python train.py --num_hidden_layers=14 --hidden_size=576 --num_attention_heads=9 --num_key_value_heads=1 --head_dim=64 --intermediate_size=2880 --vocab_size=8192 --hidden_act="gelu" --norm="layernorm" --norm_place="pre" --norm_eps=1e-06 --positions="rope" --rope_theta=10000.0 --rope_fraction=1.0 --qk_norm=false --attn_scale=0.125 --bias="none" --tie_word_embeddings=true --parallel_block=true --extras=["capped logits"] --init="normal" --init_std_qkv=0.0247 --init_std_o=0.00466 --init_std_up=0.0247 --init_std_down=0.00209 --optimizer="adamw" --learning_rate=0.000915 --lr_mult_o=0.89 --beta1=0.95 --beta2=0.98 --lr_head=0.0117 --warmup_steps=450 --schedule="wsd" --decay_fraction=0.584 --decay_shape="pow" --final_lr_fraction=0.0 --batch_tokens=131072 --max_seq_len=512 --doc_mask=false --train_tokens=903400000 --max_steps=6893 --dataset="wikipedia_en"
Each number is 500 + 25 x the weight over its row's rms, rounded and kept within 0 to 999. Layers, rows and columns count from 0. Numbers have three digits each. The size before them is the row's rms in percent of the matrix's.

# down: layer 5 MLP down (transposed), 2880x576, rms 0.0467, rows 1846-1935, columns 72-143
# up: layer 5 MLP up, 2880x576, rms 0.0502, rows 1847-1936, columns 72-143
down1846 105:491522535496539492480508533472545504495469534505510540461494489495528494482541476514510524539503488471508492494534506489541529502502557481558489505489441471497516473511519509455491513470523462510477493464497514533503
up1847 103:475528504512515538510433541483529515458503503485494455479558519509501532484470524497505526528512481458493494496491482499498524495530512482536478523487488516441475522527453471478555501504493505518508498505529486538525
down1847 104:507529514464504502485527494503504516501521472528497510496492465514504472536490513520480510430520511523480516499452490463500491509465514503478516480563526535511544499477500489503442537512517478467498478485467501453551
up1848 102:510504496487515498465488494487499542508471510456489510542491493510488501515500497514459493532506495485490453474512525460534497516454486478506490482490478508509477520526446514464493499542547452476477481512533502488476
down1848 097:499475526516508524497545456494527529483504496512480519491464485490495498518501509479511504516535514531488523451513517514501503518509527490491500524519531493477451500516493446508482505527492561517503514546515513478556
up1849 093:510492483519525546455501553502484482513504502485513491488478511502485473511483503497502476491467474524500480497483496496491554488477510469551461460502457512492521488516518487477488515542479473524496495469485527522487
down1849 091:439492489480490475510477469462504502463477498491515526527511528517514502510493515473509496477490498543492525462495508490486471485500473510457498546489545451489472502480521520547494509517461495525463505499496496474480
up1850 098:475500493468518471504524512525482513529505537490522461518548496510455508462531522483522502509524498552500531478502468529487497500505474507479504512516507455522495500507518481529487490476450534498513497469539501466518
down1850 095:499542542538496509476483476480501472472474465475483512513473521542546459518491505517485545511479465482474469526520462445519518518445539515489537498541531501465515500508494529522546442520499462499513458514455517510473
up1851 098:525499481507533493497481510499470490515522522499518508469503489547484516498507507473467540498516509510491524523525507514496476492475507496500467472510479476509496518575524491504506516517492468491520448537532468505527
down1851 099:467487505518485585504501496445492506499517461491495511497502537497530442483461488508524505505478503519485476491474490493490494478483464517511514520498533505494480477475510500518496500488536541496467495465491470475552
up1852 091:523525485503505524518489559469487526486514568484538498480519507483477485506477540550484502491475460507500452540476507499519473485506473499557533473472487510482458513501546482492474510495469519492535436483455512525451
down1852 090:489484527479537492544484486548520480535449511519467488501466501516545498489485491467515481568469491486505514482475482538444550485543510488464490509526541483483514470465450473523521492457531486516477515520520472491495
up1853 090:464506520497476500514521486503483496511483502482528512488473502486501436545511521506513490495553457522492540500504450489515541465501493488514490520481512507518518505494525495504491474499540460484489494469496492515513
down1853 088:515499518490522481514486500511495507479492547503493513473477481518497530495501453497476475515481541499513513525494539520475441526493512514498501457509470487538499510484502499489469510506455537538500538531449466487501
up1854 102:458487461570565541482472531474469476515540505488499506507488517500515478513495521499486521557500543590480502491480479480494500604531507485489509472513489508492525532540485494541504547493516520505529502479485532483474
down1854 100:526523546474477458493462495517477534478495482533453513478480477464499482467525481509507535467479513453510517480507517553486508505493496539451524489524514529524484549477547519481422469518494472476506465519486497519518
up1855 100:493445496482514554512525475479506489476497469449488510471523496558491513505484518496482464492487507474512479518467484502513469521531505458487470484507487486523486545471495509488525512464527462509474458484524513509478
down1855 097:450538495519471507494501513498481489510554514503473488515474486498474478510537452498520478514522453526532494500481472511519539508510527499508473538464521531471504545531514530531478469510480527516515470517468487501512
up1856 097:502503527518533556501514530498474440523531469540475460504498485452527519512470480508500514515538510556500483484444493530506468468483497474573492518496531464510463494522492473503509530510537477492467486523536482514510
down1856 091:496443491509525503499493502470513530481447486424483554460484497528464514479495471496457559486479485523527494510545485483480522529467508515491531499555523524527508472512496504466475495472482495507497493513466527516484
up1857 097:478500480456514450489498507499524432496525500492483535529558479514512502519495495533494470528487456474527483483494484510475502550480507499559501549482498520497485475504488507473498519520527480459480517504556475548508
down1857 097:491456548505462465517508485496508505501530500483503494516494496473493473516528518474503463515467493481456506491524469493551508492516482451443506518530538471515478590456512536536496538502524482537488472498481469482495
up1858 103:481533475519503513480524530485521533511502515522459477491512474482506494510483546516506549481473507517523471472497496493524482503481514488532519474524482488500494489501500511502519476496485468465535475493525566547493
down1858 097:498509482454513478504455507537510485493507520475511494482480500521454512457520487525495459517491494523516579518500518546477508468538489509470513511529497457481529533490521513495496495506487512510498568520532500541482
up1859 101:551498477519484528479488477423545509447483517495497535530500509515451508521482523497524495534497503514484475483512513519493537513525456483523471517508533492505513503484450521529516520545481444508432475480511527500501
down1859 104:480511484525500494494508467471471497468490488525471504496533496503474506485487507535485464505546544503488532528503509472539472469527521491533505490496522465452484488545483480539509524460483491545499519506471530500495
up1860 101:530481499496454532459503490451518453519457465456486484507470505549494485540460525505487513494475516518489478507511462484514471518526504513504528520572494507531488520519511487478501512550506467505478483507495490508502
down1860 095:499524543504519462557503474467535521481496526514492504501484471540482544470511522535500484493571526537530531532523483470505522516478468477546520452478504471490502460493499479481487451519499501525528544503511507526460
up1861 107:507505498470509540502523521495461492529494518519502503481524516498506509521523477519491485597500518495501513486531515542456504509517456479499483499510494467521484494520499513525464500507516491504516520497500493502512
down1861 108:530486490451527478459531491523484478507497499485477555506478505481494563505494470502475522494512496506469489565533446518475479523541487485534482495495487505495556475514493490488512515478507512520480537445512516544472
up1862 102:503551512507476502516483503505502514493495515476455493525490497521499488482501490452531481469459485503536440509462460517512523496525483425430530460468450498502514489529524502512468514523474469457524539476517515494481
down1862 109:484504435527501465472507506517481479497512466511516515480532499505488448501507528515501513531522502486498507465501515516432493501471478566483477498498573484512489481518487485479480538523506508498486464515482516496503
up1863 112:525493479491469411468509507498476519505516494497513528530476489502476490518484468492544484534470459544489531481477522516508508510502493445545492509451480478464483476512520527531490485508510476476545465514509488490493
down1863 122:455475477495515516503499488526517521527479522520512487484499540499500477507537526525478528511547498535526507498497500471478518493493511495487505496529514474501531460525512499500493488492519504523541575512483512489490
up1864 107:497528469487499481454506471488498523486498523471515517527521522499480503517563479467525486522500486521526509505469477512530482500507515498477497517511476492502521526516473485475450504521491492539470504468532513536489
down1864 107:473484471518480495476548506481479498451451503510506443534499532497468511509492525512551491475498523494465495566502475544541487541503492494481486484498521501534500498540496485538490503533498479501457505532502527405565
up1865 100:481553525533504499498485495426484486476533488512538495503487479522475498521487526533483497508519510485543461549485532487494517490486501492550513527529497483506495506476453429483522541499482484476504506491527484507512
down1865 096:504496476486492472507520478507491523462449497492503462487480473493496548508494461510484534483502500528538513467497493475530451502492486541444459494473533506541467539487497499504495536534517515503496538510492499532494
up1866 098:470493486527473499489520432480511516511465539504513481491533498515469482503519490491540502530482521509512501483487514468493472505471513506557467514500502518514528537520511503457501493516502483515447518452516516477490
down1866 096:523501497528522493503511500471491510537509447473463524469485494498491545510494483492516509523529490510516482509525543506540502518469475523472547506513474473462523444505472527534461499505489517522546479512526495483491
up1867 103:481484438528503489473511530489491501482484499530459517521515470521538495529557484508520546507513467543526518506517454503497554498479494513505489486506468454515485506481484498542516521476527489550457510500477524532506
down1867 103:524506507474465506546536479515478520515536485494512482463545520502497530511464506487501490533488482480496480499508481453523491531478458479503530488499473526516505489502460479536535528499510525475536485478498475513473
up1868 100:507488544488526476486465501504513504492511551520461525514510487478474515495482547460493492539518494518544506507481501503458497529515489437536512489542477476458518463527471475471498496499471470525504508489509501544488
down1868 098:500507515440460497536518518509498465562505474525527546486479477516476529548521483491508546494485464500490506461554527500497497480499481509480524439540476538466548544473533502579500500508481524478503508515507481484490
up1869 101:521491475489475506461481528512544473515551501469509432531507493528535503494528527544510449481498464479514490521529456523488488515471483496511470547450501466464491481492509515494483474498490492512491519530479500537507
down1869 098:487498538477477457517538522528482510472519518510486564517497488478511516505491525508489547487514536526503473477494551509494506514476544531533520497526562533488539495507491515479518475514479509530559504500548491495479
up1870 095:471470475510454551481478471527519481532504541514535466478470493473480482519491497517505496534502466470528530464511519499494507514523499464488489469505498478478508519499477520504500515497515477494446511499502515508524
down1870 093:510555480507550488561538536486522540471491488550496530473458503515512523462510509498489489510504509552474493534486524499464468470524488479444532503490510518541500465491540475495515510498519480466505518486502518516459
up1871 100:514517495527487525508509538530502522533503557470463470459520483502512493542501516504497492526520511543502546429475483500500518521492513512508517486467474474506473489525512506473549541508486517531472531467507532495502
down1871 099:495518490497471503451510495485479498519457468536498497512463512542503524519495479505517526481486498552473468466520512509489465511497513495501423478469516493503484508500522521541519511496469490480454529485473479511462
up1872 107:497546439511480539528481490471462543519502506500472490518488484474480469516500509458475494526535482532497507521503481477551453502518536470514517477500463507492501467519470480535478508459547500497484527512514546532523
down1872 111:511495516481533531516504480467530491480505501500434476483465517485497498440508521506475496514492553503538520478467529461525526466526475535509493533502512501499498494509453446522501514523506501521502501513517494483488
up1873 102:536546507475488491484475496477481493490504525511487512533516489498476477498471531516491489547487478532495518525493498459502536516482483499469497490489477518499515483484503498488510494506530518513460503481496501449534
down1873 099:493515471524497553531513501480543479470544490473467453531525457473503517548515517502487551500460494512483506520496468520522458474536533542490433531504515466530504517504524504468473515527502478516478540532481463520497
up1874 088:498532466519544484538507492508519512474508506478515503471493546509516512519489509470513494498512498477487515490551465514520479522550476506485514523539482526467451461495580484482513484508459467500495479468552470492469
down1874 088:505496509488511519463484506533470476529500463491447504507531440489482496482467492512493457524487525501500497509511534531495483481481511477489496504510493457491475522456422534529508511528533541493504504532477519500535
up1875 102:456522507500491492531513500486477502495516514494519507524526481523524504510458541491485484504517479533509518522492526512530513486488508520496519464526501441532501497516482521481489470493485520485497501480503509469487
down1875 099:518505514498486518498486482485460495529459481473535510473524482457495491543483518460490513512514497505524487518497479543461474504519479534484493462498524502532494490546515511476510477515484504484524474520504505483516
up1876 093:499519518507504548459499486488516508548495512493512486459481505514496481495524497507516485475500487509543528492472458484470501533502520498516518518498525528481463494521504500512549496503484492482459481448516521502466
down1876 089:489479498480501517521481521504515529478504493452478526542524487492505563498478479507541528515490537528457518488544510563499494531557475540511462495471492471473519552503472495459472500462527467529531520529473518520510
up1877 097:506506499481471533501500552475491448502500513504512510521543496488513490456510536496502501505529488510526473515494476490467493507500451516471474537520519480490501560490479492518469437525513474510481467488511501465506
down1877 095:467544543517507484502529472531541543481519465494495518499504483510450476504505493512507504527492485527492491461466472511510511499503561503519486486486494528544505478517520463486526586519483556485502522482504505558476
up1878 100:517512501498454538517469495489493506528519521507498506519488502534525498493492515507490496529483513542509549510506465495490521460552519454511453472503475518509533495503474486512516508502535538511481530508506550479453
down1878 095:513450495499548502499494504470510527496477500549473489484485503489493477519518475512458524481477536457481523490440525495466506463471480544505510469527497451474443504541470507507475488516482500459517469434479491515529
up1879 098:512501538537530443499475487512421469458472502522500521586515489502483492541499499539462483501496490466523534496484496530494501551480477486549475518474498508483513465516511481498540474465505467486441496480503494504526
down1879 095:505505467448497520470496492491492571522488515500494486519453489495509473511469556438567485504513513527499472492497457508474487515538491534493547464473528486541502490506502493489506503485464490509525486502533471506509
up1880 101:484494511493504502518505514482457497488483487500516480518549491465513493525497480514507465537445509484529435460497519514519504516467518486486510492495497493496513491496508502498497504531519514466496494498569497488487
down1880 091:487516468488501486481527503537535511508518529544515492472478501474492471489493546493498535461539521524508515551477474482538540490489454533519528519514556486468497490503443525506501484504495500541532546528455495492493
up1881 095:513530506490482510541480497482465503530525524502520474481520494486478508479484501524494549513528497474484483492485472519497518470529528468523483501460494477499503460514518464495446511493499450482475498513505537518477
down1881 101:465492501493493482494525535498516498528447493486437497547493541490510486532550501482495472462509506510525477558492500482510490503489457529489480479517480488501505508529465505535521498474498546507493502481525484524481
up1882 099:521495526433509497526460488453471542521512531501490448500511512487488493499523494471520472496488500493501453459503498528489503486514495472501512536497506492479526516509496511544475501523518498497505530499505480484500
down1882 113:478504500530468480490509483431534470500478460456512488545507490457499545511475475496492520536473509524462493507522483488467535467457524507509463492514504448511537515487475456472521521520531460475525502501500483502505
up1883 092:487507459543525478501484463500536476506458533513507491509497501488496504491458520517475480478466470464530523498464532499536487488481487471505466550481465512477468491516490502540457530522513483483492495521538536500497
down1883 090:479485487467470480515487488480484538516543484501507494492541517518530497463480521436520529521526489500466468453516465521476466516497513502498506447489504490506506524507492497509530482484524507491522534520508471483504
up1884 094:468500489540509518491491478524517483501512522489495500543532505502491518473470523495469512518514496489513516510525488481516531528547481510493511519497471493518478504503519505507498517492480499498510487519527522517526
down1884 093:500523512447508459486496514518508478525526516515470511458497483466543481474521483490528494478449483531541482547496529549479456517484539515484497517502480526489509522479492525475506472505514475528516533507439484474439
up1885 101:470512534502539547509482537497472432519517494498514500553534480484487533528438478451544497519496474509509508518518463525510492538483516471496478519473461486466542485475498484543488486514487483502525510508541478502499
down1885 098:486511523497511470504494471492506512466484471516479504476539454486494488496537428520514481511513516461484516475500473501482481516495507491541474531488514470495451470474491555499466546549529549505542510491489464514476
up1886 100:463512517472464491465495510476486492521504518499501459515495465533466511551509558505529526517532521531477482515508471503517531492515468526496454521480493487510511510502451490495523478486502518490514550479512501510514
down1886 099:512495504528541486551493514481574475497486508525502512482483516472523489508477508494492484461520513493539513490513482517516502508481522445466525466518510518506493500529505533510487492499500511500478460496502502455473
up1887 091:524489466478496511494503506492489491517512509506534492456491455490496517501491476496542484487537473475528553510527514502521511536471542451542499505494509487500460513533459473480504465501469522498473482521506474474513
down1887 086:469500538521510471461511486479529469494495494520531502569493480489479516474544489490486491506538480530512507520464502523535497507560470516478552525457518524507487494450496486493512504527500517473473496470503507508515
up1888 095:477502517503494517519520499498493473510470511521475486538494469502489495490491537522519488487535462482516493486484481510512489539510481500439478539453479505482493482500443517510506514518504514487540468466493485519514
down1888 095:528505521539546537485491495506546490513510520469482486496449484500544491492550535480484535510507541507525520530485540505464524498519497509542478526499498504508467514529514538465445511491487493467445493471479533467480
up1889 098:488507459535506491502501506485507485480512503486500529533456508486471466527520509531530492541539478523544519482518521494506522549483509472508500492445489525506492499530481507509506522461514499478495507495506507478494
down1889 104:534504500518475491463510487509492538497502469492543464500507487508500511494512486491514516488478528502527499500492466527484545438494471493524573498520478491533509523522467524466507496513476476518465490525489539515446
up1890 106:521539477496477507502451459494498472504513470492524522477496529495427537472474489496481491512511527481507534502495505497477514519476474479500489513507480496510496503588499546484493488481519474477501491519497508521508
down1890 112:490487457493476483486509494462522534504505502509491488514484461507489478508470495505529497490521452521512452524473528522488483527467507475495461508496477515547498517496489485519549457504452516480500481486537523528489
up1891 097:520506490437487493453489496495500481494479510531507486520516480485472442542485476503495512506492520487550490497486451522471520502514493467465489523480512491452468546510551493537491473487503466481470451538515499481461
down1891 104:469394446529521493491478510471522454526496519479502504494544484501524519451500469486527499484543501479526499497455485500465505538451526512532523491482457514476510530482416486500524518507441531534494516488519476493509
up1892 099:498521470507461571497479521470483465502525505480490486505509491527470477516484524500485500516518504485534477526516508465495486496476487477511527485498506478506453456492490479515546490498544491500506494495492483479483
down1892 099:494487536507525472487503512515517509512492487490487485478515513520498469508486461518484497506536474529470529491509526511486523483500499542468505500474500490496463539500518497497466511461455513487477492511510510503501
up1893 096:456469468486508494509475480507500461481500477493559496524526491529512451477500495488491469527534500534546458475473543522430493524515497469547475564532503499482485506524442493555501473483491489452470478506559492506517
down1893 097:533527479475487496522486525485523498543474491506448488464495496464458556460495467484549527508530500509494518481494507489534518524461506520475524461502464492514527514500512484469496505500484506514522524476489486504411
up1894 101:497475517486490482525490492470452527549534488473495436513498480444517482519460484438494492530502506500510463532509536491485521519510524517511540469452515509518518514541464462504496481508500478490533496534522488489479
down1894 101:481545454499447518491520517518488489491530494519505459498517511531496551485495506489503503507513482484515505499514476476540475524490500464485515492512492500488528500541507542460515499503482527514477500507525463487473
up1895 105:529506519526522509492501519490471491530536529522485506489503498446530491493471498530475504521560524497535540454500504488452508571469487537527471528482476514477450520513509489501528493476492479521479470519498507500518
down1895 105:446493532561483510498542484495515508472486521524531507501453540477468511469458540494510484490514499540537457511552480498489479465484495508477524511513529497498550524513526500509472486490513507478520480482468455471523
up1896 104:483508513517506532484490481487516476511532490492506459579522492514498514498429526500513499512513506536490543502500464476521493512481533472486521431459501434542491494491489481545456510467471510489533499438534499517497
down1896 097:512513516488505463495484493520494515489511449490477500499509517478544505459514460469504464461460497507504465509506473539511492479533499509471465506488517496514502496519528533502495521518504503513548477500534465466466
up1897 106:527488476531483509485513534466467509517498530543486497525507485476456510502485513466478517502509453456528539509551499496529501493430475504499527496533510460513494490496494459522503547545486520516487496509515503471495
down1897 099:522502519511537465462504548487471495500466477506487520498476499493510510474489517517525528487476528503495501470460522526490459522557478541531501497483512473545505458475461480459507469487533499514484510457530504492441
up1898 103:466465477524494493480471504484536528516511518481506494512458479468525493506497501499490495525516529491537524516492525501496512522495510460466447486507475530500484510517531482502520537473491513534512463481496536482456
down1898 103:497474483526480494494472493559510477518500509521509522487486492503515568500493537467489492457529541501481512496472546541503514524509484501484512490487517483476469539498514512534491533478496527523492537522493514527502
up1899 091:463520478476510505489485510504431518498469540510493471490520498471496464532474517491546463510539528478483519502472514506474543491530520497525454480524495430441473532475466487501512532479494497467511493498531549518522
down1899 090:509489484489526456463547531496502521498532511467495506508486474561502523516472510506502455501479520490528527474510507490574478489424495468441486482520531538513526482506525492505499517531502500533450486559450449475482
up1900 096:506550501464500488486474493453476528491474531489468507522496497508506506512458519490506530496522497497478456485499533507452502493498522490509464527466485480520522502524506519518548484487507488448475491456567493526513
down1900 096:502477476510504501543522491490500486474478475494476468492532510460506554519473543496524476507482467508520488515460474497479515544465514500451496530535510509467507521485497541501490520491472497564493514502504450488470
up1901 094:458490523506516525499466500503492477536517498488472504440491503506501508489484525516465445535511497490490483505528487515534543501509537496518488545499501518484488511493501470538548561507499511477530515514510488486511
down1901 094:520526483481550500505504489473514481477479510533467488525553513487524503494496513475509525511499508495529518504508490493496506513519462524520524512517464513522479446539527528492447495506514513532489484501538495485534
up1902 100:504501480485506489566510558475528495543495511459501507491514500500541467485520514510501536453450489522484508506479444493506481512508478530532429481545476485478539516497479481524507519479510488463541514519504474502480
down1902 097:543531546483459509492539563525527502530476504518483470481512524486493500489489488501476464521449520484480495535498503504505512476473453514513470485515477527512538551515551487464506482451477469474502491494497494463457
up1903 100:488522490543505492499521508484500476530478534516479524539509455463509482487521557442533504519483489470544497479470479460496500478483505455515476502481510443511509503499497464527508537493498575517465488505526469527522
down1903 104:476474520497494478517476553523492473485471517544460516477493512495448474470502446537483482495496537469508498527513477524548493498519502519523437507529516505503505511527500540459467532516521522522495499566499500487496
up1904 106:489533511480440533479494510482486504498519492486526516526501487526507472524455509521475456512510456485514528505518489493485506524521487513482497488503451544481471511523518492505503520495510486510482459477535501510520
down1904 102:514495541532497504538486530505519499509482522520479529489508474473510495549516525507525586499471489493488474522493490473480526520473508539492480521451489491523515462481473520512478492475522511531503515455502485497485
up1905 094:490538512502554476530489557495459523521487503514499507521510467501509470504536552503514477500523482498495478494535493496523463486432485461478502475580513478511499466485501478543487495489511451473476489499493581513462
down1905 096:487472496517512525481488476506519454511514527531492521507501472518506482478514491490520511513494487465494526535504453458491514529524517488494496493485485532473508508484496499466537510511499534495516475481523460507531
up1906 099:517538502502500517539490458525434505486540498505505537559504492477464498513524495486448557477522487476476499509518498507455478516472471503507518509494464469477462537512525492488485511484563484535482474517502490531480
down1906 090:523440512519508518459435511525535530484455468479480492436466520459500490510482509510521472478514502491513507499513539476521495546512485522526485481560503508511527497489454507504507491479484535490495517550506473473518
up1907 101:522517494504501539500492505485496537497486512497488515513488556531509511517497499499532493482477462495520504476483482494438510483523499499527503515502480479458473530478501468483505515530502495513476515448474496507500
down1907 101:517489528542533484502452500497503514497453493473472519499548480477507455474509483492516561493482543495499530535478500481537460502483506475430482516549506472488478485536527510488531476462532511512505493534484507506496
up1908 104:473486479541470499523506456463485458484567514506468470486497473483485513512513484486493462544485485526475493509446502514501468478496525425500477501485507496494518491493493503544513512499504533453517509467489518480508
down1908 108:445514493492488469506484493503533502499461476504499486494518525513453494478523561482469501508496479498456513516474495513509501475514456528451477531530504507543460521532580478444447487510477478457483475502502481472474
up1909 100:497535487505488508514481534481493511522487494496473528458498477522548444505473494523531508492536467517482438513502509525479498527506507473505487443507494506489521497497553495548488502483505503466474497479518519499538
down1909 112:490504491494453538484472522489486440505493523486499523508510535489482530520473529447493474493523513533531481468524485500503517509433475496473473483515527470488519517491501461499504532514506502529496480512490499447490
up1910 105:515525486500495506499478509506423479516525521468462535468482493494498447558480495478531508476527495510512543469510510486462531519463496505452462552503487516477490507532467499566494529480480531500492488482481507501494
down1910 101:494518499492517498479501513547506525506468550533522500471475521509519506470493528495498467496524503528497519540507501507490479493492503466489476523520554491509495440533486491502477465481511475463472504528482489466499
up1911 098:481500491477554550472495524490489501522490517515504494509533476476509499495517489511518511489535487506517518517502538463490489514482506484519524510512497523469464508528504551553449507521480509482498469494539502510495
down1911 106:512484478475488526534514519527488454501504494478510503492487509498523464505498496505515507523484520471450503521476503485478493491505490554503503485488488528533518548494501499467489499484496481527487501460459520518492
up1912 096:518486537498508481550526483538535495520516497471509469520499463440509481510507506473524490497502500482495508517471489480508496537519517526519533522518496488505476505487493507556520527518478485503503506496501493530481
down1912 090:435504482501484528490504494515465478469511523524475514467466503550496520468494520534450475487489506513482498491504505487475533473503493471491531482492545501476513520513503507468467518508509484539547459531445548475487
up1913 104:535499481544484536544475502507471495453498514494497529503507511547487509554562538540498504514500493499479467468519505515495565484492487450544438500505491502463501497533440476545524445506520464485529536514506480501522
down1913 099:494478490466494468479475468510508533537514532500455476491475511451474480443502484448492546490481508484492562449485488528541518469517576467476555479489489578494522552500552506458489542512498478515473485483508498503489
up1914 093:504512489515473547523480474489551464507529502462514489486479494492501451479496491503507473497503505506529527495502442531517505547468528480483551513518496549510473526524449492570525513520536498477505506477518519531456
down1914 092:490522488495551467522473520531464514484528566509523532524477518490491506470473514486530500493513516571548507514496531511550453459498459528496506497494476479488495482484540515436482529487470481516505508479513467493473
up1915 107:509537484470524488506453491494486497511514506504538518483531494521538481510525516543479452481484495539499510510513489470477484496472494498508490504515507510505465545518489518447489506535500478484493506497516540500471
down1915 102:517490487525505533514547533500491472518539508510477526469470489552474501496490469486515548513523475512479553492521519491467514509509456493481550478498498492495511470503478511553509516489501481453485440492492508474553
up1916 106:521511455507515507514479529510486489515516504522472515525529469500481501503492491474474506504464507505513459474496471514522506523511512491469481539520472497510481506493462492567498476469491536492538545482479490523507
down1916 107:463526489511500475490532510476507500459473505511501494470466498526467484451436499489517484481517496470501486487502554484499447468456518444496535473503507502529472480487468481506478534526480495489484434480501503436500
up1917 102:478518503532499510483497487457499498516484544511496503514514482492534476495496484491512506516484481514495532522530529520501486487495500498468500530505497509484510521504508503569536491476497470502478498488490506505534
down1917 097:535500489464485513522475514514444483495469480507524529497511539529517550497485498453481517486513537502480499537504490514486515495495521468545495477469490495541459500488464467466503515455533521486511472475502497512538
up1918 100:485538519529549464515509528503513482495502528457511511472515479517512465509500513513518492508501444515501537491467505503475497459455507477548481475501479481445482452512508522559484488549460483472514522523486532476520
down1918 107:530497451519535510507515539442539447532476527529492496522479495473521503463551517460496513501520522516538497476505491512529490534522468498498513512469444499490537520484508466525544523488478461532520497444477495483460
up1919 103:482503488498554494507511572538519485481531536472513492517480513469500485476526557531515519515476472513507515478466503464497532502482518482477461506482478487501537521490501471508519547508470519476476482482485486514520
down1919 099:495531523462565509518505533512519471504518486500497474540453503476496496479522478495469497474485497486470519483483498443497560487482523482475519513537469502524542513509484488555535464463508485477469509501475477474489
up1920 101:514509506489511560499524467491497451478506501479446523482488546480483503487485538522466489509562496517523494513482513536498503542510496480500559497505509483498474487523465429489541535508537469502508494488549498487512
down1920 113:521477513498501492550516479515494462504494524505489495468542519442512506485469476503494522521523528499498470494508484510472488521494470483537553472489456515508540473495472508495523533515546511527486487476487550477470
up1921 104:481533463446523507531503505447472505537537523486515510492480504520551511529467502464517483488491487514535496495483503467504556497519478507500497497489490494503503503556504497473526527513476526495541488535497485505448
down1921 098:528516510479493512502536522521503473487474503466475516507494515492506495452532484493439525448519519502464517513492507471543483495496517507536556508514486471494505516522528502478508515511520491521468532551494535509554
up1922 107:478493483537505521487481508531472539526488555481512497532506474465473494489499505514493484493462502488474519471450521483491501497534485484527502488508479481460496494507491488488504554480541528501489466485504544517521
down1922 115:526507505495476517524493461472524517475469520472478435500485491503520502511496488484544506503465458498494522504503497483532496491479507471502505499468498436501540484468510567531507482471536497561525498509516484418459
up1923 098:539523496511529502478504493514506489457522518491458515538551517540510471451496499532512513477502511549513502496484488507504543478484513529487501494491447502469439475500513539488454507511536474455522509543497516560500
down1923 102:442481510519468496499533504554489484525547504548510528491531502512505521483485476444517505540474472481511478503530507515458474551525493504503511408505544539500551529494454496509518518460498507543515489502509476486529
up1924 093:510497465522438519521498466525471499526489484504487438528472524490537498512546481502512503492504458486518529529470513507542539517482520504565435520470447489534458482503491508466511541486510473510464522480500528522525
down1924 089:486537516450533485479493513492501533489482479488551520464532512479495506489451540494517464498486484502508506515492525476487460484562496477475513480517505506477488466489540519517522497462467523455525503521529477481498
up1925 102:497521499504530479520444488470503479501519533515488521556528467474494497516460515527534501545508500489498487488490471486528531469522465514511506503513487463494484526475476512515482547513541464490500487508523497522509
down1925 096:513487529524535542500534474468493519501461506490498510516474501518498523508549536544527496514489514473443485531529491501518490493452555505503481536493527507520548457495535500523520475477500488494528487517480479516515
up1926 109:491522468493454501443440513514483484489516555497457462499502511494524511484506505471491480492468510511522510522494475504508507493482475499517466509487452514507502515504505482482535557517509537494480470511500564515520
down1926 108:500525497518511498501512445515526494466497493513495515520495491476545463516467502498465485496510493489488508510513486504543474463489492514490484509544526507512426521478474511496481467523477514497521456493506506512498
up1927 104:480493521534513511519506500514471467536524495514487493473488486480518504515464510529526486513516468480502491489481447492491543510480560433532524484466520513514495505492480492529513509487514462513463516447536513550480
down1927 109:529497510546555523503539511490515499488436542525475480463505532476547505512478562459516444474520465504517457487510493527455514513511462464489439521515537471521517472481527530504524495512457527500568510473480508514467
up1928 102:522525513476490555514460479489501477541468543476520547514485531526534475475487564512457446549522485489492540447532483516480554492521453528470477531440504535467463530506486516471491567553515474488473501450534481550540
down1928 098:514487478491523506534481500476497509506493493490507510495484482485521472480531509511517517490537499539509542511494524497463474493484492502472500489506508517525507457498479490537549506473470539495504513493486494525482
up1929 107:488483468495517511467480510440489478494567539496547511516474511500495503500479486517466460501489462499547548475506552503479508522499497446510510494493502506496514526516453514511489481542532471502498478512527542545533
down1929 113:479497505524538498521513503446477510512544490477494468493567483468504514472527522511490490502495506536458509499476522520533518538506490534524521478465446482528533521481516518463480552498504507563512490494484460484492
up1930 103:509492431468506510497484508502505457518547529519514516469507507517490503507513500500481515518518523521492486483486492518491526511470450480523555557497468522542480521536526518453526501498491498504504490447499526496494
down1930 099:483497487507535482461465511503467506457477465515501440533511506549497496492500480463505471483522533483532545481422492467491463490513493526463445470519520467482540528483452480503537492531501491475481500551475487538499
up1931 103:460514495529518507518467522513456488541512519527486492470514536527432480510458552497512496529514506538503531478489471533498521498489474487519547515530478516519490444528467489524489455496560505459486491512488510471516
down1931 103:494500486480468476507495492508506526465481500527496465525509476470531530527497445527505469468481539516515495547500529510469517503503493491521472477509479496477517508491493476469487527499457475507482506515498517508478
up1932 103:484493471465476487535486463467502525510498490503515533494504510482465490563494474496481477525512471476500466483516511508471516512467528483496464499502524498446511471546495460493486540506488503505509492487563497512488
down1932 102:475515492480518487510434539498495510498504535480470482497467521494572482474516503493533508504531494511512519565542504531505487506515468508508533548490463521536496533554486513460495477507498465525482520506470535476508
up1933 110:507514512470466471477514510472521506519504497486476479486478436476551480547512490466503481499530495535550524539540516518473508514530500448500481502447481491441524478481454480494539501489527493469464516516499502553515
down1933 114:521478499488520505536465544502526512495514534500489452515472506536562475428521485540484479498479503492487490506493487508513510487483477509485504488507508544537552493487474555464527501532483505533502481454535532511505
up1934 100:528519512532473495512486499464472492523467516500520496516492499483473509561507484487519519528519503525500515540436523491491457476509498479516480519546491499452509530483502491501507539503522500497521524445533497497515
down1934 101:483485492513512555530459444514537518557540526506511501494491499536508475520488491517494493515503493495468530482481495483518467503482525515505532478518508505492512485507481519497490516492469484506524489529493512479491
up1935 098:532454472505521499500464495492507523494478546516473471507514469541467503511510516512457479516538502511522521507461489506510499503493454475482497544536494439430492534498410505501497494503488491492481515525494512492530
down1935 099:496576541518495498499503494474476507506552467468523467479489516478529525468507519512503475479501470551502462490605511515520517496531453516481516458503482496519484533522535523504468496483482483489497524508505508516480
up1936 096:456529506496483534531512495542487479547535496501495500498451496492479447523507487497504523493532439511452520502541520498507498464456488521464492505518508533525450519515465527544463500509505462517504496493492502493504